Weights of a small transformer language model.
Size: 21 layers, MLP 1024 GeGLU, 24.8M parameters.
Architecture: RMSNorm before each block, no biases in attention or MLP.
Training: a variant of Adam for these matrices, 4751 steps.
Each number is 500 + 25 x the weight over its row's rms, rounded and kept within 0 to 999. Layers, rows and columns count from 0. Numbers have three digits each. The size before them is the row's rms in percent of the matrix's.

# down: layer 6 MLP down (transposed), 1024x256, rms 0.125, rows 701-735, columns 0-127
# gate: layer 6 MLP gate, 1024x256, rms 0.132, rows 702-736, columns 0-127
# up: layer 6 MLP up, 1024x256, rms 0.131, rows 702-736, columns 0-127
down701 103:489433482485498481514504505494489481487576548526530476497508515491513522480515474515467485478501499502507486500519487476471506547533473481521504529483496470481524519504465501475537539493532490461519518487488494468538526488506479531540523490529503501490502529564486480513488526503491503455483484469523479483545461539519498491504490515494500464496505520520499524528512531474545490514503
gate702 100:464535510553521520488486531501549514490479508479455470524442487535541521508521561481518484524469534540456522504501545484500460499509519520511496533531478511448523489494510461502508505550530527457509503512535539533489526494531535503481517543487497504497438537499486522559507518503486511446513477479512505511489510513532460539518480499510508486490511489480525479512512511509471498496510
up702 101:497520482541522480473513489532535499453508495507536485525512476457502496481476465516514537481487503471541478502479561518502492479508532503498464476528531473499504440511520526495498480485509496500479490505517528478545519522474533509506478511463466539482486495540487504508494492518504470564529532511489506494500507540500529514515533509516572506521560518503482523522526496506495523498501
down702 103:514480499513499510502516502464520504525500468514507484443494504470495523500501518499502473478474492470463488523570453495478520493467486495545474500513498519504474555494511484476481484530502490502447495505500493513485472490502507486529454497516490483537523540527484498513506516580493508460529482478510490528522507499512536476491484513530501519505487478505499471535500503510561470541456
gate703 098:504520512517503465496462444492529475513509538489518512488514496518498513485525451522538457529504508477488513509465549511452523462465468497499456504563506512505480514478484467558452505486498499479498500496563495456489483502526533497480494535463548512437542520515471518495481511501487470512502487458505553502459466497534505502502509516443554508466453505498488493452459496536520456496506
up703 099:457487490488461524476498535512510518493490502486490515511494491505520476511490517501484541495538481513448450524489484487547513467493487507464503475510484486539528440502486542493479501500524500446503476531477503499508484427531520534508532461460460506483484512516484503498529507511539512512497520499489457493529470527478528510505509495548524485529555505500482497548432492512487490503446
down703 099:518625496509492519515508502506494496493493529487515446489487525542474476507531490502521464545458480490524510528517509492497500509457530508463505499487479503487514527525499468505531478491488514504474450514503517482488452497499483490494492534503501489504540493487489521519480479499496486462458503523508530493468491465518506518511515525459483503479482482515492479469554462509518484470513
gate704 098:507506528508499502499507522541462533487491514513487520497494493502495505521523497487491520484530516511546502504531518499491507513522491520500475502524507510495485499473472503492467550529471515479518566517489473518534472467472572542512512530459486488481474488494462480524463490503483518479499484514509520503528501496499510503458505461456473503524499470517486500459504510500480483489465
up704 098:460488465497485518472461496507509512524524503437503464471468517473531487474492502511464512519521497488525513465505539450529475490482507485513444509499512544506481499518521480534494515489487477513535469500476498517486492495510508523509484530464457506503496483498544475520474469501528479491529479513498511506551534477468520499487493476475473525495505493515516461469495507522498498537506
down704 099:499537491499531484471507487507533472532490499466499546465497495479494463490522516492529538493520520433501462440506476545549499459471503512480456518507471489454521479503488466536543505472504474499531457502532521510491500510489479502513516522496519496495536459492548497491526464477510509487521442523505492484504506570440504496516495508499447494490473483505469487501477500501497492475490
gate705 094:492538511502499532566440512474530493506510488463485515502523497508540533505470468506480435543502491542531520507469508435497539490528486480471515485525470531494487500518520485482513574482497474501483499562526514492538475538479541475508528505474517483504523482522521547545461505495533483538514512490506482516497470527515468489465513506538494569518514502478491494503490503523485508489511
up705 094:523499465466535461516518500469468481466503458451496512489482461495517532474456483511508512489485523495480517486495477490503466446514496488501458505491527504471520554483482496511467434470497497510518519510499523445598471503536528510506484498510477509530475507499451514512514505516504487507502489518517544497474509508508522500465496554524503481431501468498517523503499482551488508527518
down705 096:446454484502504510480482493495523459468507532512488497511462508451498485505508536542488525485495505489485433507490503509516502495475483512504478531491508502486525500528520512470488501517494531515519495534503507496493540536513501489486514519489472491473496503490522485532501550494483513521488550520488522468517489501494496565479491506550522541556461479502515453516501510473495507532532
gate706 100:531501497519507497479519508474555510468473473487527533534503518490511456551474488511521458502517523544511488490535515440469482469508539511519505491494504491507501522482493546505547531493500534517457441553485510506498510475482481478509481499476510465517478500441509499501459530471476497538484485530517508482513449449521468467495496513526510523523499492500489501447480452528468495495521
up706 099:447509535489482441483470489502480525483521503491527475471523480469500491472522492535531509532481504556532475526513463477508509515477489551521517512501527498491451474512496503445498477507496520508509507483468482495495479490516537492459536522533509502480467528457497528448524508486486517460465499516472470503519470517490549480500502478465476520488546492516479475545503504521519444486485
down706 101:500538555496473484471477526509473546444473488494514526513468502456515506496493516524545505499487491563536510518548514491445487486480504510490530512475524488521482519484529537515508513469471515482482470528494532475503510511464514527493525484486487523484510483513517464512503478467484493501541510530511481469457475497475466476504495473502535517506472490513532527530530490450553486495517
gate707 100:520504550491477500479520479474502511444518473496477490483463458497533482547522489583490500524491477478469486501514509477487597465462476527507491521537498518504516513504507502494510503492501512516511503568523528520524501495469474514459477532492483528500508499511504513504484490470485509510494523496510527516505507482524505544493520524490470468519511496521527475499479537530439527502485
up707 102:499512529495503544478491487504544499509532538489504530518472460516465494514499480524494517499501521502525511488496503492474518488519508498500488519507492520497496559533507510509461558490529527480481444506488457486503507555518438502491478511451490503503495489504527516501537482513502467494482509470518509442510501523506481530456510495545536499562473533473453487495471532508503478465484
down707 102:503448540516500485516494503491511508474463490463507526511466462485462455497535485532525525525477498489466515442496539456557540490468554501464514495482463531479503540478521512485511498504478505484529507531516532525504477522525527494467521529507471506538478485460536501463495487486519447507503520517495499523510525532503545500502507484488460480493534512480476512471513461518462506460485
gate708 099:535514523489488529515512521492471501527536499513480514472450482468476508447527488505510496486520484467476478540493493528499507527537482518508453488560495500497522563502533512522487504492505530481520480555513505503474482479543499492490509527544486458450491492457500497539456473479510447493474522483541541528432507483528502506465490505488486505488508466526490502461478509543505469465528
up708 098:507508466508504521476521512475530519506523515519496496498516492493542518491469497496500488457493467510520505480472534480463438480548535479482470538501482521506523522513479495489484482509500501478531531498498483487488493494511494514442495532522519493485473482466518466493477494468489495511508482470519511485542504507493469514510489488512486553526537566450477460507471488522543514511484
down708 100:508573510471491475514511510483492487505476503515516538497509519519486536464500519504521434449546512481478537501470526535462462509487492484504513493511495523483520530515466520502494517490521531507547512496468524505491473533467482506441467495562504482495510542495463512499492506490491549482511509517508527504513462524549515561489478532480503520531501469456489501449466445548508463486456
gate709 104:508505507469496462531530481452487527454508530502489524474486504560531499448542467521510491478539525510491521492464530484495488512482502460497539476499446490494457467481471486451518483515461500477506504524523504473550522495465561454475535531501489517498484512475512498514494480517518525459527551532511522528499475475479502470455493481540529541508480483507501528503484493516508513530450
up709 103:514489448490493483521536503502477505489508478513495497473508510482504496501517495455494544516497502524512527531489531505507510504517500504503510529531511528511472536473505487559478496565506494531467463460491497483474489454547511512529510514492496528492510498455494498513516557512492514539476535492538514466510536483503463493520502525520522509462521505527452525502508515502535484485496
down709 106:524567519497485463457536441532569474509489450504507433492503525518536484502527504497508493495537465480526494521458459534524513503500555522494471510499496477499505487562528490472461506503440496465482500523489497496499488448563490556543522497504498527527516480500489468479531516515492493490480518478532476504506449519522487499503474501520526503517479492520499493545526496555501486479520
gate710 105:485528550488508473462462516506524484484457465486489532504494471517502503499518484497539501499475506535479513473474491491490479487519457510511478502556476530464529551507524496495477526490503501519539431509509492511511483494497545476517511501498520455492502495493463481496501510483465561500557487523507492486524500536521506468494472506525483496507486516490523476474476448535429493470509
up710 103:547500486481471471523493526485470526512508565510557472489465505462522496489503517498531486475482485519535471465472488473512489512525519541549455531518492494525522453509522558476528499541498485544535500536524487527491503462507510474482495517493444522490517495500458464486467489456516506479497478521507474490465516511499473481474483524512468536544484480532558511519511536518486452486510
down710 104:495478474447485474494493531450495496433503545482480474511521474448526496497468498507525532529476495485499517512532501488515475508496480494488525510486512533489483517509475507473490478494537512494492454501508529492487490489473455510531509485568563526480510531489520483505489502520513520444499499535508486472520520489480496496493515543526497471552506541463518468506487512485511505491498
gate711 106:503527457531521530491456518525484482466494523517524508500508440507473487512513496515509536539562508518486490511453505515473543506545512468488500492511430484478467472499515500475496486486486507480531495485494492513491491502516486532489479536479496528514511491444503487519463518513529457512529505500514523542475497523506553481462535497470502522515507493540518499499494452498477503478510
up711 107:473500529531510511506506460541501513489530489495494521508496534507529466468529549544524463531493528510486470474524489472484497526461484454473545480536517490483499511477455494492469489544496489487524503478492521516578499500481527533530493519519499511523491499491477505469511518490558446541512526497482529545512525494476481539510481509512487482517531486507522476537468490464498471470525
down711 107:510476516487515495480486489468488486499499556519518519453489528486474531473515444507513511522502467510471497527521453512467455490530497512484470487503474500513501489499501494470516492509500490523485486487527513522481496480514518504509506528487489513529450515516487515508493497506488501486475507510506486507525507534490488477470467499539500460479496479477518556481503475464507484495490
gate712 100:495487495533521533487495477517470466505521521509494525465491488483451496514543478546493490534476510525511480494477521482470561518506502511514519455511474511460439520499509498497468541501517527439493493479535500492477494506500525508503492498544547501498480497490529510513531462490511519497490490533504487523503526494531473470499505416522496508517514521484479493491498516531515481475505
up712 098:469489508491498463513486489528507475494464497500478485503477475482484508495500520535512554481486556482530516535522506501529527502533517555469515533507478512507508561473534488448492554547499535478523459501463458514517467564508494502467509492509482500510491438471484522508469495536510461517480496489541501516499502484507518524503452510523519511484511533456473533525475512515498520516504
down712 099:480464549471464503460520509462492464503488526521519538488505477503498508512528530462489479494478473548525495470482483540515470493469487478485509494463489519488513498505508497508476471521511479486475488485502528505527518511550463508495518507507462473478525521489515538478492495511466516501513540508510483496530500515494478525456508478491516514535490508556475547497490485505447506494464
gate713 103:530531442544491527494515530513526451523490518518481495523479520527518552509540453500485503520518503478530501505477507487474494533547512496496489515483519475485528495505488478537519451549525520470506480514534530475519527522504494473446502526496478458494516496441521524482469496496488494455502522478503517501507505497525477489513519489501509546477494495482446469510508484528506488453524
up713 103:476494511533493534491503504496464515498498488473553475479498512483505551509500538482491534497479493510506499517504496475514478500497490481522498504480477515492537475510510517519495498495481464532486501486509477477459528511440462465525503454506442506553526485524513509478510555482500468507445501473519505481428528527513490519540532489560526486461500514512494486514482514515485519482538
down713 104:480544495490442473480503526510535481491480495514516526495511509477509506496514499501504470496467513462500481503494459460479514520504513499518469543511501536470448489479545474487524556483506491480507524536502529520556493479517458501503498492482473511512503544478451512504510490507462528523520545443479518528554464513476531442495487518519494510505487507446510485486504537481506516517470
gate714 101:485535515528517543500466525480496539488478529501449566470509498503503491503534479502508524488560521541492533469475524481493493495569511541497506519521490476525538494473495493485464512510457501469529471528527509427515492506515552452515493525506498514482506506486498523490457490535509507510558512482498528484524497476551545490464487511518503530506551467579506492534486508522430485518514
up714 104:557509534503528485494473513507483520521507461483491517472519493511533481489469496498506442481466504413518488548488531540506503510494486492482502550450524531473553529500538499504488503455497482500500450447522511513501504517498483468516493509475484499479495486496429469495457542534505510534509524509475547494520492522501547480529554515517461519484486483482522456484504497482530476508529
down714 103:519488468473535476503469531483499532464531492500504519483511499514498480522520517541529488539526470536464498462518515506520491480511491514516553541523480553505534480519534493485497494510491483481549516503530513466498518473533528527505485523516480495463478466450495510515479506520488571545473504508490480507476491477457479520519523487504538446505542524493485502551519461504505524516500
gate715 109:490550502523512482487507532518534536545487477545499534543481490503499493502514479479484499551509486474472513491467494488479481479536495504566482477444455549472522473468536475505495493492471546478499524500559533530524507481494501506452488505543478481458492501459514461482530526489510547451469545494458508528505500464493521510466520495489529490572516446538486510506490513534499519525508
up715 110:505498538474487504509505484495490479489522463497522526523521498511517476495502471533516499496486514531499493528483523490546480497518547464485486527501530516457488503518572489512525497525457479463513512480518484463477527468453518490524525522518523528503469522458510485530526500475516530487448507449498496484535477489482481535450477492538461534512524515471470533501467465492515512472458
down715 108:488450532524511467491486490539497493508516532463518481461514503566492496529500468480502500493518526490509505462506477535503473531515468491523479484451460498508531452490520468490474501511492500515542455509472425533497484505525499520525485524476536473537484494515552519485491505509491517508475489500509498476536512479522456506500453474478461485483491461517513481490495497513479532519456
gate716 098:499499496522504563487482520494461523496480498475521531497547469513471522517501507513548521493533449506467476491514542510495489505468480555500486503507523541476502494548528477501548537510557512479497497526512551455504488488522502480539514490517539505504455509483467509476506496494508514504496466515493505476487522511551497512518495472472513496522486512500521472539547526479525475503543
up716 098:503480477499506525512492453467464512473507459469485458523507515465506524467508526494476483467431499495470472512479488483521431488508502486542488495499486512515447527516483479523497444503489535481520511464467502463491502486521486507491485497505481478485491472503493522478496540519527515508472460536513482488507491531492494540517519491515460516491488497480495454509505491503473535512491
down716 096:503576518505471522490498520481510511480532527515499486503505506504506502511513469514490564527538520527523471477483497482464523452505466540519526523492497487492513519540538492500463522540513485501494473532479505527518508504471480523541509566497492528474503506484503475484448516505518505478504528433562506556500520476531477476521508502486493496493522505516471504530491531496487467482490
gate717 102:510517527531483514475522500448496524424489468530503479524496464489519502514523506526525506540535493558472473506466499463515504468472467520527468542486512490531502513467495518508531499538489530523515485480499508521493531533519524517431512562494505500532515501451530503488529537496478528449495488526470563488502493498477492485510544481462518531507495514533505524474486521535505526530522
up717 105:515495565493511525465508464529504492516519497504508543457522461540512486500493525484474532505476539511451496491478509454506455504531495485523492481515509519485500474493528455480512484471492464483446496550512510507460518531462503499532509467509470543511495498533502484475552468479511491496499485512479506507497543500494446494489524523476504478496507514540515508486499490492463531507485
down717 107:479555510498497452491495478514501505496483496504536498512508490441453492499490477496525479434514487502515467522524510510485546527498467503513496510481451524548483545496460541512481437487507539492481536498530496481497501464508511502472522513488504465490504543504470473476503512548536525473483487411473505519539511510480480513509483471508477510487476526519531572476505486497513478484472
gate718 099:492560532544464467451528489517502498512505488494509468492494515503515515475550483508505500474515456514499493498471535548501554483518490492537478495513460485489480501518509479501489515514495532508539500516520531508484535510486485464504508467471435491513487509503457518481512466475495504475504529494453486496470460526547511485523514541542467525488498487483514469513501487531433497471500
up718 100:511498488501480504488490484493473464542463527518446513505487470529496503505506496492459485515528472532528489539519471457504517453525458468512483538478572483525527495487522492459486510504483487464455510496514533484491472548491527546518531515506510506536537490502492427525553501502550510551500489495477481559477472489507493483526507526493540492501514509479496499493505465532516493515485
down718 101:502505504534523543508462497536510510504541512513503452479528527532482543487511495471491498523450491510463514486488533526493495512512530534509557488495511495518446538502516498513483494488493490459549493499470533516484526470494547473515460524490497535510505493504484538473480488514504452520504463533491500511498485535466521533502541528529490523559474491530476484514487495504474505511533
gate719 102:487512521524504509487482528522490428463494490486491535476492451524535496482551521493509495486533513519483482495471511456456509505478517515514524504510469490501536518509461487481473524517497524512527473498484520531511490521479522491494503555484503520523504492525492513493485505507488512524539515507465537505513485506486480512502492521485510464528491492572548482470464523498476536534535
up719 097:507499546518484479515470523478475520514479457503480556533497482526506516475520497513522465512502490457484495496511446471543454490456476476502513459488572518523488511485505527502490490511511503527496500488484470469523472504523524511501525468510450499482508529460502485497475542441526521507560468484494491472510474447493534492461543530523502529498532506498451539535482486516483474516488
down719 099:498554504475448468460480469504459487472493519462494517467515513538548503493512476521501477502508498506536523467527503536446514525500522509471475510535500524481530542498483466505511493505497474486507468527528508472509492561476464501490512502513473511509511454541500520493494502522521504504513506453488496511482497488486490451505456539507504487529434517502514478543487500490493492484480
gate720 091:532527515471521517517545501514494514494530515501523515480460486536511529505532445512441483464508479495507474527485496497487523498537496528536501497491525513485523508491520512491498512497484499486515534486552516477526465504511519534493511510475482489468474501522511508513541527522522495496515539518489525486509504462485496481514458474486449525517515495543518494436467478535539518445544
up720 092:495520529492512506501530487474490527478509463500574485514498494475525468509502526517495492502515496487525512495485529495498486542512531526527533513500501487513453534521499433445514473528508486505497499482466500544492515512573458502525434511461479510502499482530528515440507515522476484511507482505525494506508490486515482494507481539537511485486467505506469530463530487529471534530519
down720 094:546499491534491481498503505518534470496468470525482508476517527510469510488519506483499542507558471504517511516461479502465491502548541527520512492513493518485503467504550554530474497500511522480533486517524506512507526426513488511450500509479464483525490470518583484461515509513482509543526466536488475534481496503538499483476516482510525507476477479533486505460488537510500490529559
gate721 102:519523571505471521474468535523486510523502497497524497526525476525520454457521491503519528506533507515540468533520522507511464491552467495505474493499475529475520506520486486472493516475527501509498471511496553528492562488511503505471487478532456464515513499544513442504500501533544493506478491490509518508518460489465503504493498511460520485494529484496484486461507489501463545491520
up721 102:510502533535508537459508516493499519485498508479531477489475507471464467533496507482505533500515509468507508476529471514482521519475478508517474457504482465463517508499498479487520535480518510530490482524495493520532509520513486501505532517480485476532471480483502486482468438519481475531483534518514543546463484485453522508505517525480467480501532470502448499461525526507427503502514
down721 101:491461550493435447458514456496530460485507548432462491496524495468510470505479480498498519496540495538521531528507507491483478494471502494436519495511515472521492464523447538519481522493518493506512480475503526488491519506544469512538492479520500518477499498515510523514445518500533461512472478545502503492472498502512470509505504524467517468500500529540497431485502495525503555501464
gate722 096:498496479482502513477501488536511513543481524529513495541433527509497488483494509514509514535462530507499463458542508502467514513500505473492500547466440509501508479482467509460463495519527495522507514483526467505510515531524475509494505521510516481464520475453509476492509490451500519531517480503517482526511477503472489495486438456516531503504480537490509487495526464507490462526471
up722 091:543485503498492477470460455545502487485516485526484475500461506487494486473478517473489467554519473511456479504515517472471474508475452500547496479497522462512477491561521544521496502470477508524493500505465460502559525506449509462534500490486477497476453527455466506528508531486519481505488483482521480512531480481481549498490454507483532552514505515485458495510520533460469482506513
down722 095:449435544517494503487484470495539474491502563471499464451501507507533488512469502464513503469511468543507500470513467500464475457506514529505494530497451457489549485506459521504470468535522495467512526537505476487470497538501480552488493470508488517505496495505505488510475531523516554514479494491505484485503506564512447512526447492489442480518515500453491467483505499504536470474470
gate723 100:550532477520517476498475532515514512554501499512472504513497507487512503534500508497499495513492498487510459513493509487471488477517462487516510504493503482530519487550476483506495483502515481486547490514557488438540468545458522453485545518506438508512524491493477535504507504445465512516481472478496517485434526481486490539527490489460523517486490461520510509500511520508468515462516
up723 096:509487524498552519518494526489467526432519513483504517498505452503476518507478493507490490531519467493513520560516460510510480516559478490525525513466507509543500502473473507514488492505523523502498520543510479490509513533533448503485520517511483499519471501533439474504462499479482513495492482447509523512486527527507511524483515444470502533586486481529457499493494529534490469501539
down723 097:504470456439485453486508504505508547492517487500501524474489531538483494532479543493489517524448510488498510543499525536518503475508515475498519474532481497524539511529479487489506507426541505516501488470561477465478505481463552488500498508507494516492475473469527528431475511511513549482474546510461510513488507486483506547497506502499493517434529509492458470497515511452549521494484
gate724 094:470523490527498497494469479504545492541496513532465477513499489529470537484555510509477460450526472505437494466513502506507488525511494495461513484479476583505492541484497529494578541478505503500506526484563529529508520521488521491515491454508509516509516468468516498492449519504478509494487485455530515466478487468505485505511522504487508519528531512479493497482483500505507466473482
up724 090:470533505497517430473497542471508508526503508508475498496495534509467523516504478491510471512481447477497488450536484469542507503521522485504499515523527509472483526494479542496555560503462480511486537491559508491504481484507534500504480477494435510466531471550486499490489517507444493481499509461505510523476521467505445531522461520487529473482547490504475527508494539446488531495524
down724 092:480399537456527505518497486508513467469546449517512504455489491525438478483492516537505498520499504503512503468504505474537461531529485472477478522488489527502479513505486466498460451521472512501473491498468477522484513522529468484503541517479570537474479515498457491480500470463477511478522500490492500470485501483501508488519525505508507519535466527491489475502515447494471528489494
gate725 107:531530538527500506516480471461516513488500456495502521490518503483489493526534478475495492542489513542438467454490518451454513484563499499549454489491470481473473500514495468504550527509489509500517514518505543489509497500519531479463496521506481529553502487532504465531503501472464476501495500469511543491492474487502486497476498485485511452455471517530485482511501511524525514505515
up725 108:497471548495485494499501480499469507521546463476459518490528501500493513537511512496519476518499542467489479488481494480457525496516505525469518520490525467499514499495507495507492482505542548457514515558531543485500505521472502492462446515489574497525507458513495532521526529517440500485512499535469508495478506540478492504440508476439480487514505482468544536549469491499534461506490
down725 105:558457521500509478419498506480538497559503506510492488490523503502506519530487487525496520469429499539462492476495470521516483487527492517493515512493500496491521518505491472483497496501489513487533540489478521502538508481473516523514517512525477480479523496473486517503465478512476493560497477510471494455457522521465533520508487522499533511480515543467487570475510523495502494520495
gate726 103:478517524475497521542505472492501504496485498483475495481449482474516494484535448476512482477500469568505511505469531482468535468516536526529471527541494493504531475484494522498494470535502528472526527482494490440467487509495521520530513552438460494526530480465570514476500523483502520484501512542506520475486518453515517506480469480498502524455532523540503496483464468544481506509528
up726 101:494503493516518522507500525466530496502476496534517479479531512551517501554520515495474482479507517541496485519478476465507508507454503500551472465502502465527542496460480527514559521505515495468536489474483487476468499501482540508510504531507530533534489504474493533506497469541456518483523516474515518457495474494507542496495513507540534459505488521492442495510533516542518495488511
down726 098:505470466510478495458537499477556538554521526512507502475548527484520533509469508463503535506505489500475527528491496526497473524482520478563478537515506506489563520467500499482509517492516502536515539501500511547500500489518535492543494494507517460512506505504510530498514502509537504501442524504507509514490510521509502550491514536493505509540531538484493491495535493502506513482518
gate727 097:495522501542483513522537532516509533490495516505505522471530491518525480509534482506492522496502470474472451502542498474437499493463460508529483470530501506505519533482520508519508503526537503438505506470520519528476504489506492464506507498491454470489529520497491496536496535497459489554495499507498530460514503495511478496481538472458565505491494459540483476452532482488478460512482
up727 099:497533486515501539522504488466485492506548488465505507516496484454484516458503502487569496442531513476482466514496515546525516560500518506475497466516498468512478506445514491501513493509486495517500443553514492497494455495525510537531562499502509520506510483454470506515532495469493522504539531444490500484493492502497498524470521523475477499531511487516477494526471502488506527485465
down727 100:526518503482496500525493495530534519523508530501531503490482483483483478485528487536496513502475520543526495494461526491515498532477498528495524490501492508498481502464517555534483500502469500476447493480501521520471545526493481508547534499521518512496517475484492513522488514488463510488491490526497537526503463483445526517491488543523510449538509524514538496466507505477497502503518
gate728 092:509490499465480475533446563499497539455534483515505505449495543517503484446527486502537514502511505537501482492504477526443499503506485453557488520497490537518512505519498481442531524549475513519547460514507528532498517521507471495522471443512508528470500505481489526509460504545477510455512453528547505524495511503516537467504482473521494503512493522526511504493488487524500485480486
up728 094:508522481478476497503502538475480490478465500476454495498510486524484494499490464476553516511531502507491529502510492484491464485483534515554490483508493550560495478550462497488539514527515474492513494498553495491478458501512493462525478523487443489530501561476462425522467508504482496497503510494524474467495463507496510506486474513538465477492496541515522543532549503466502509499498
down728 094:543422527503524488446512502530513479527472545501518448490475541530499491493525510529505479499458490452482527483474477516513538487493467512547486475506508503449496499486529514505512527469512488493508523518489502539523542497473516518467479524523484469508492520522531474529492472418483477498518506475491498551520485480530504552492481514521487536476502452498461457522488440495500491511480
gate729 100:514548504511498477491515527455510504503571527523546481531472474507506485512508507509492475498558465461474469477434523463514452483480493565526497510490480499494465476495501522543521473499496482519526495478520557454480523504524504481462489498494491476487475515468514484477502490499488519480465545474547499520501542539525523524468499472476531466481526500504505514506498484564521492492511
up729 100:513496479455550515489505517492479510451436510523529506503531462472513460498463499471479492511557497529499504523492501497510498494531527457481507507500543483490482465480471459491485501508488535500472510490470506485476518510480507502460478518509500514507542492488493423463531471465502455468541495502512497522500529487470522445515487534512521549517485530513463479493482495500531515478458
down729 100:493504496417515499495514476503517500479441505478506520472485493467506492542541515484476517498473521527527466522492504496500516512444525505520486544542502527512510480512487490491495490466525550499490494516434522550508507476536477524527524504520497522476516495517483472526487521538488489492462452516453538469506518490508489471508512532474510449531473546480490464458466490449503491489518
gate730 104:539506525506496501497501487462496525527505543501484497463556467556485495528488459505497498519520535501511511510517514468514514468539493507513480500524490491509472478461504482519493530513503502504504550501521486494448482479544504496442511495495519501542447479478509491504499488526468536494465529494474509540503518506513499519487493477510510495510518494518505456497503496484469512490484
up730 102:520521473518543531514494494486524464504491497476479475504489509519465516528485528516481552526511503508523472517497501491492479499573487521473489525488487532479494532497487526498482516488453500527523539511538493491467521454473523465449517540494513539489529494500503490534481499458529530512529461481508497545466528490498538551504442464499525525525450468516499501488494463463506482504513
down730 103:517533500491526480486510501512528546490511517465486472507528489515489559518457511474519526509504553525514510456474486512548539512488500543520490488468505472512472548523524448530525566554496482494492540488500488507511480510524502502478533510488474490505524497472545491504470475535486521493522541500508512479488485473499475480524471546513528467468549499510464521522507515506515514517486
gate731 102:481558540530505547477475481497496459483521474438479505547510480479511486513554504505513515477502490493504469480466522520476543514512501502497507492501474502551472539515483472491473541526484576490508478550546518500529538469468518505480488511508484506480464549510503511519492518480488552497498530467491524476481492521514484550475532479460485474520487500498513508496510495525459511516491
up731 102:517480544484523505440508470481447498482517492529526492492551471521528533509494518494506514484514534472552488474513504487485514469529508497522461470475501539505514480508491518526529448508482519525526468503476488527516484510508523512488498501472510475507504494501508525469513459520505512451505482516491507501471471518527505527510494502511510526498462527517536543533484473493463487513505
down731 102:503561493508482467513478470550452462505499505489487485524507490478501497464490495513531541512490521455453474458522481507524501482515481518475523526482510510477510519536469504520506515486468511530549532520559505498463503515493485463501504518485471494519455509457508537492487498482528542512520502499491528482475600531503480543506526501517460537495482521480475473508506520507490533475502
gate732 091:500530483520544479502501522481476540525488531507503541488503472521490481532540530492466496537593491495492462511519518455540495474508478504504490496498451536513495523483561519535494495483481510519492524540488522478499557514527527497478475524509461531523535499519499514526503502523514492502486480497504520525507512528462472482498518493474532520538513498511503518454544491492506504498477
up732 097:509510447552469540527503473459466472544476506516466521454516553517508447497470507511507500494475505516483487548494469541503536463487543530519494512521487441530500485470486492531515518534509472480476525468487482501505504501486507479521511493480539521467527457521474493523504479474500557443507499486488496509462523548516495498563462500537475543533481466533465494490499485448458574508530
down732 100:549550502523503520495488436495518506480505501521503471529521528497538550489442472525517508499452515517504558474488496504510510505497517502519514477478500440492499493510455488494539516525534521491511493463517499498574515502483507511507524489518515497496510515533495508518499540494523509497515492494479507482483510505538500520510511539516520488518513483505495473511488514488508533500502
gate733 103:447524503476499495464524485452510470487495503461484511546532468530523531503516490504562441473493499489510519504461517471509519515562534464491500478466458494465499526509521479509490515452485530501537481532515519480482507520509475487515485493479524493490486545488535496468439530489499543480525549505484504526488505500542457512480513501517518470474505496504483481517500461508484476472460
up733 101:490486527512510529483513507469487522511515487513487490529553491528500500476497532491486566484472531480503504479497469517492472506512522485481521448492489511537543507502459494502485477541539519517486476512506487523530530455464503543482468498465503470509479479495464475492491504492544498533553489483482513485502541524495513498467537509467574509474475488498519531470508505503538514526519
down733 101:492566500512501504521494471554475486518503491481518500526541497487489451486539511517532488491504494503463524499472498489509498520510518510487519497495508497490501478477508507474486513475466494531530452522488463474520489509448506543509476477506490473482531527498463491508463443502463530553536507432507524541473508486477466511549510485537497514504481509502532475485502532538461515508493
gate734 105:543519482508502507452490496502470506524545506491484464532475473542496493523503498529504496496526521497481492525446496483505501517515508525523512545475477519508506479538478482508531472524532540495523496500530501529464480513469480496472514504522477507533505522511495507493495469517493521502498524478503531499514450504496482483481517491493485433483555527536480518503456499504467504508472
up734 106:512469509474456480492504544505494497492503491508481504494498505521505490507509477527495474495451491463531512515461516503482479506480488468503445498447483514515472517531462542520534481505471487530512483511554480500487562468478520484480479529539518477514508481447482498486505509501533487454507491548527437487510473457477516464494487504515524503475498517494527533491518468523542523537477
down734 104:513544490472542465493490538534478512510486519523543488504490508501494516491524508515491491495510514510511468514463499539464515520468509552490523520505519554540520481492511522488491495507459504498497512505486515506482534499500541452491481495539510456476484527476552533493536496504521488483494505469489553485434517482508475539490552493518549519514506531502498507501533490526475522497490
gate735 098:483529468471491498537508515491465502459531520537516504465536490523456517527493485458486535505510457490472510500477524470453534530513504484483505449543454495514481473515516466519510511513529498516520466539493533474518492494542496520521523523489524526492484510514479493453516490533477513476521499478499512507495530519506473499514528508555481520472515505568477476453533496526472478496491
up735 098:494534496463505477498488537466485527494501469508529556476469526483546507488489462461512518501518521531489506506547513481489501507514485489500514495478493474514533523506470478553504551518495472476522482508484483450505465462482471500544460499487492480507495541541481477475474534468463507490493454497529518465532475553526466491456512521494528472471502480495486526495518497478489457523497
down735 096:531421511520505487490485495540523472525478514516513470477569480503509552455520492514481472519500516495496534505491496494511505497459518470452439489509525444487543460452503496441521516474492531541452520500493521526488514509487559482497501492561488507512487496458492548493508487508527491496462479498480491518491499498497528499505519498491545508482491499500469482443494505504473484476510
gate736 100:507496498510512537524468468476462483495473506539552494530492472514505506502540466474501543497505461550502466486513538503476520486482526490531480488554479517495501495499482438515489486530523495448527535535554510453513557503540491510496502487462492509535500491506552536508523486489468508507544499494483499515544495491505525504466506482493498515487498520540529499533504461503481495496494
up736 102:535478479478512523497472470533520500494517477451495490532481482482484497450504531520516466492484508440514504473478512491499527478497537456514457518525495501521514458494524500541525488469498515522458517501490497454446498504476475452519508480474532466478468540520490499516512487484461468528522490476554475501494477469502500486500529476479499481490505468474470463492521488488471511467480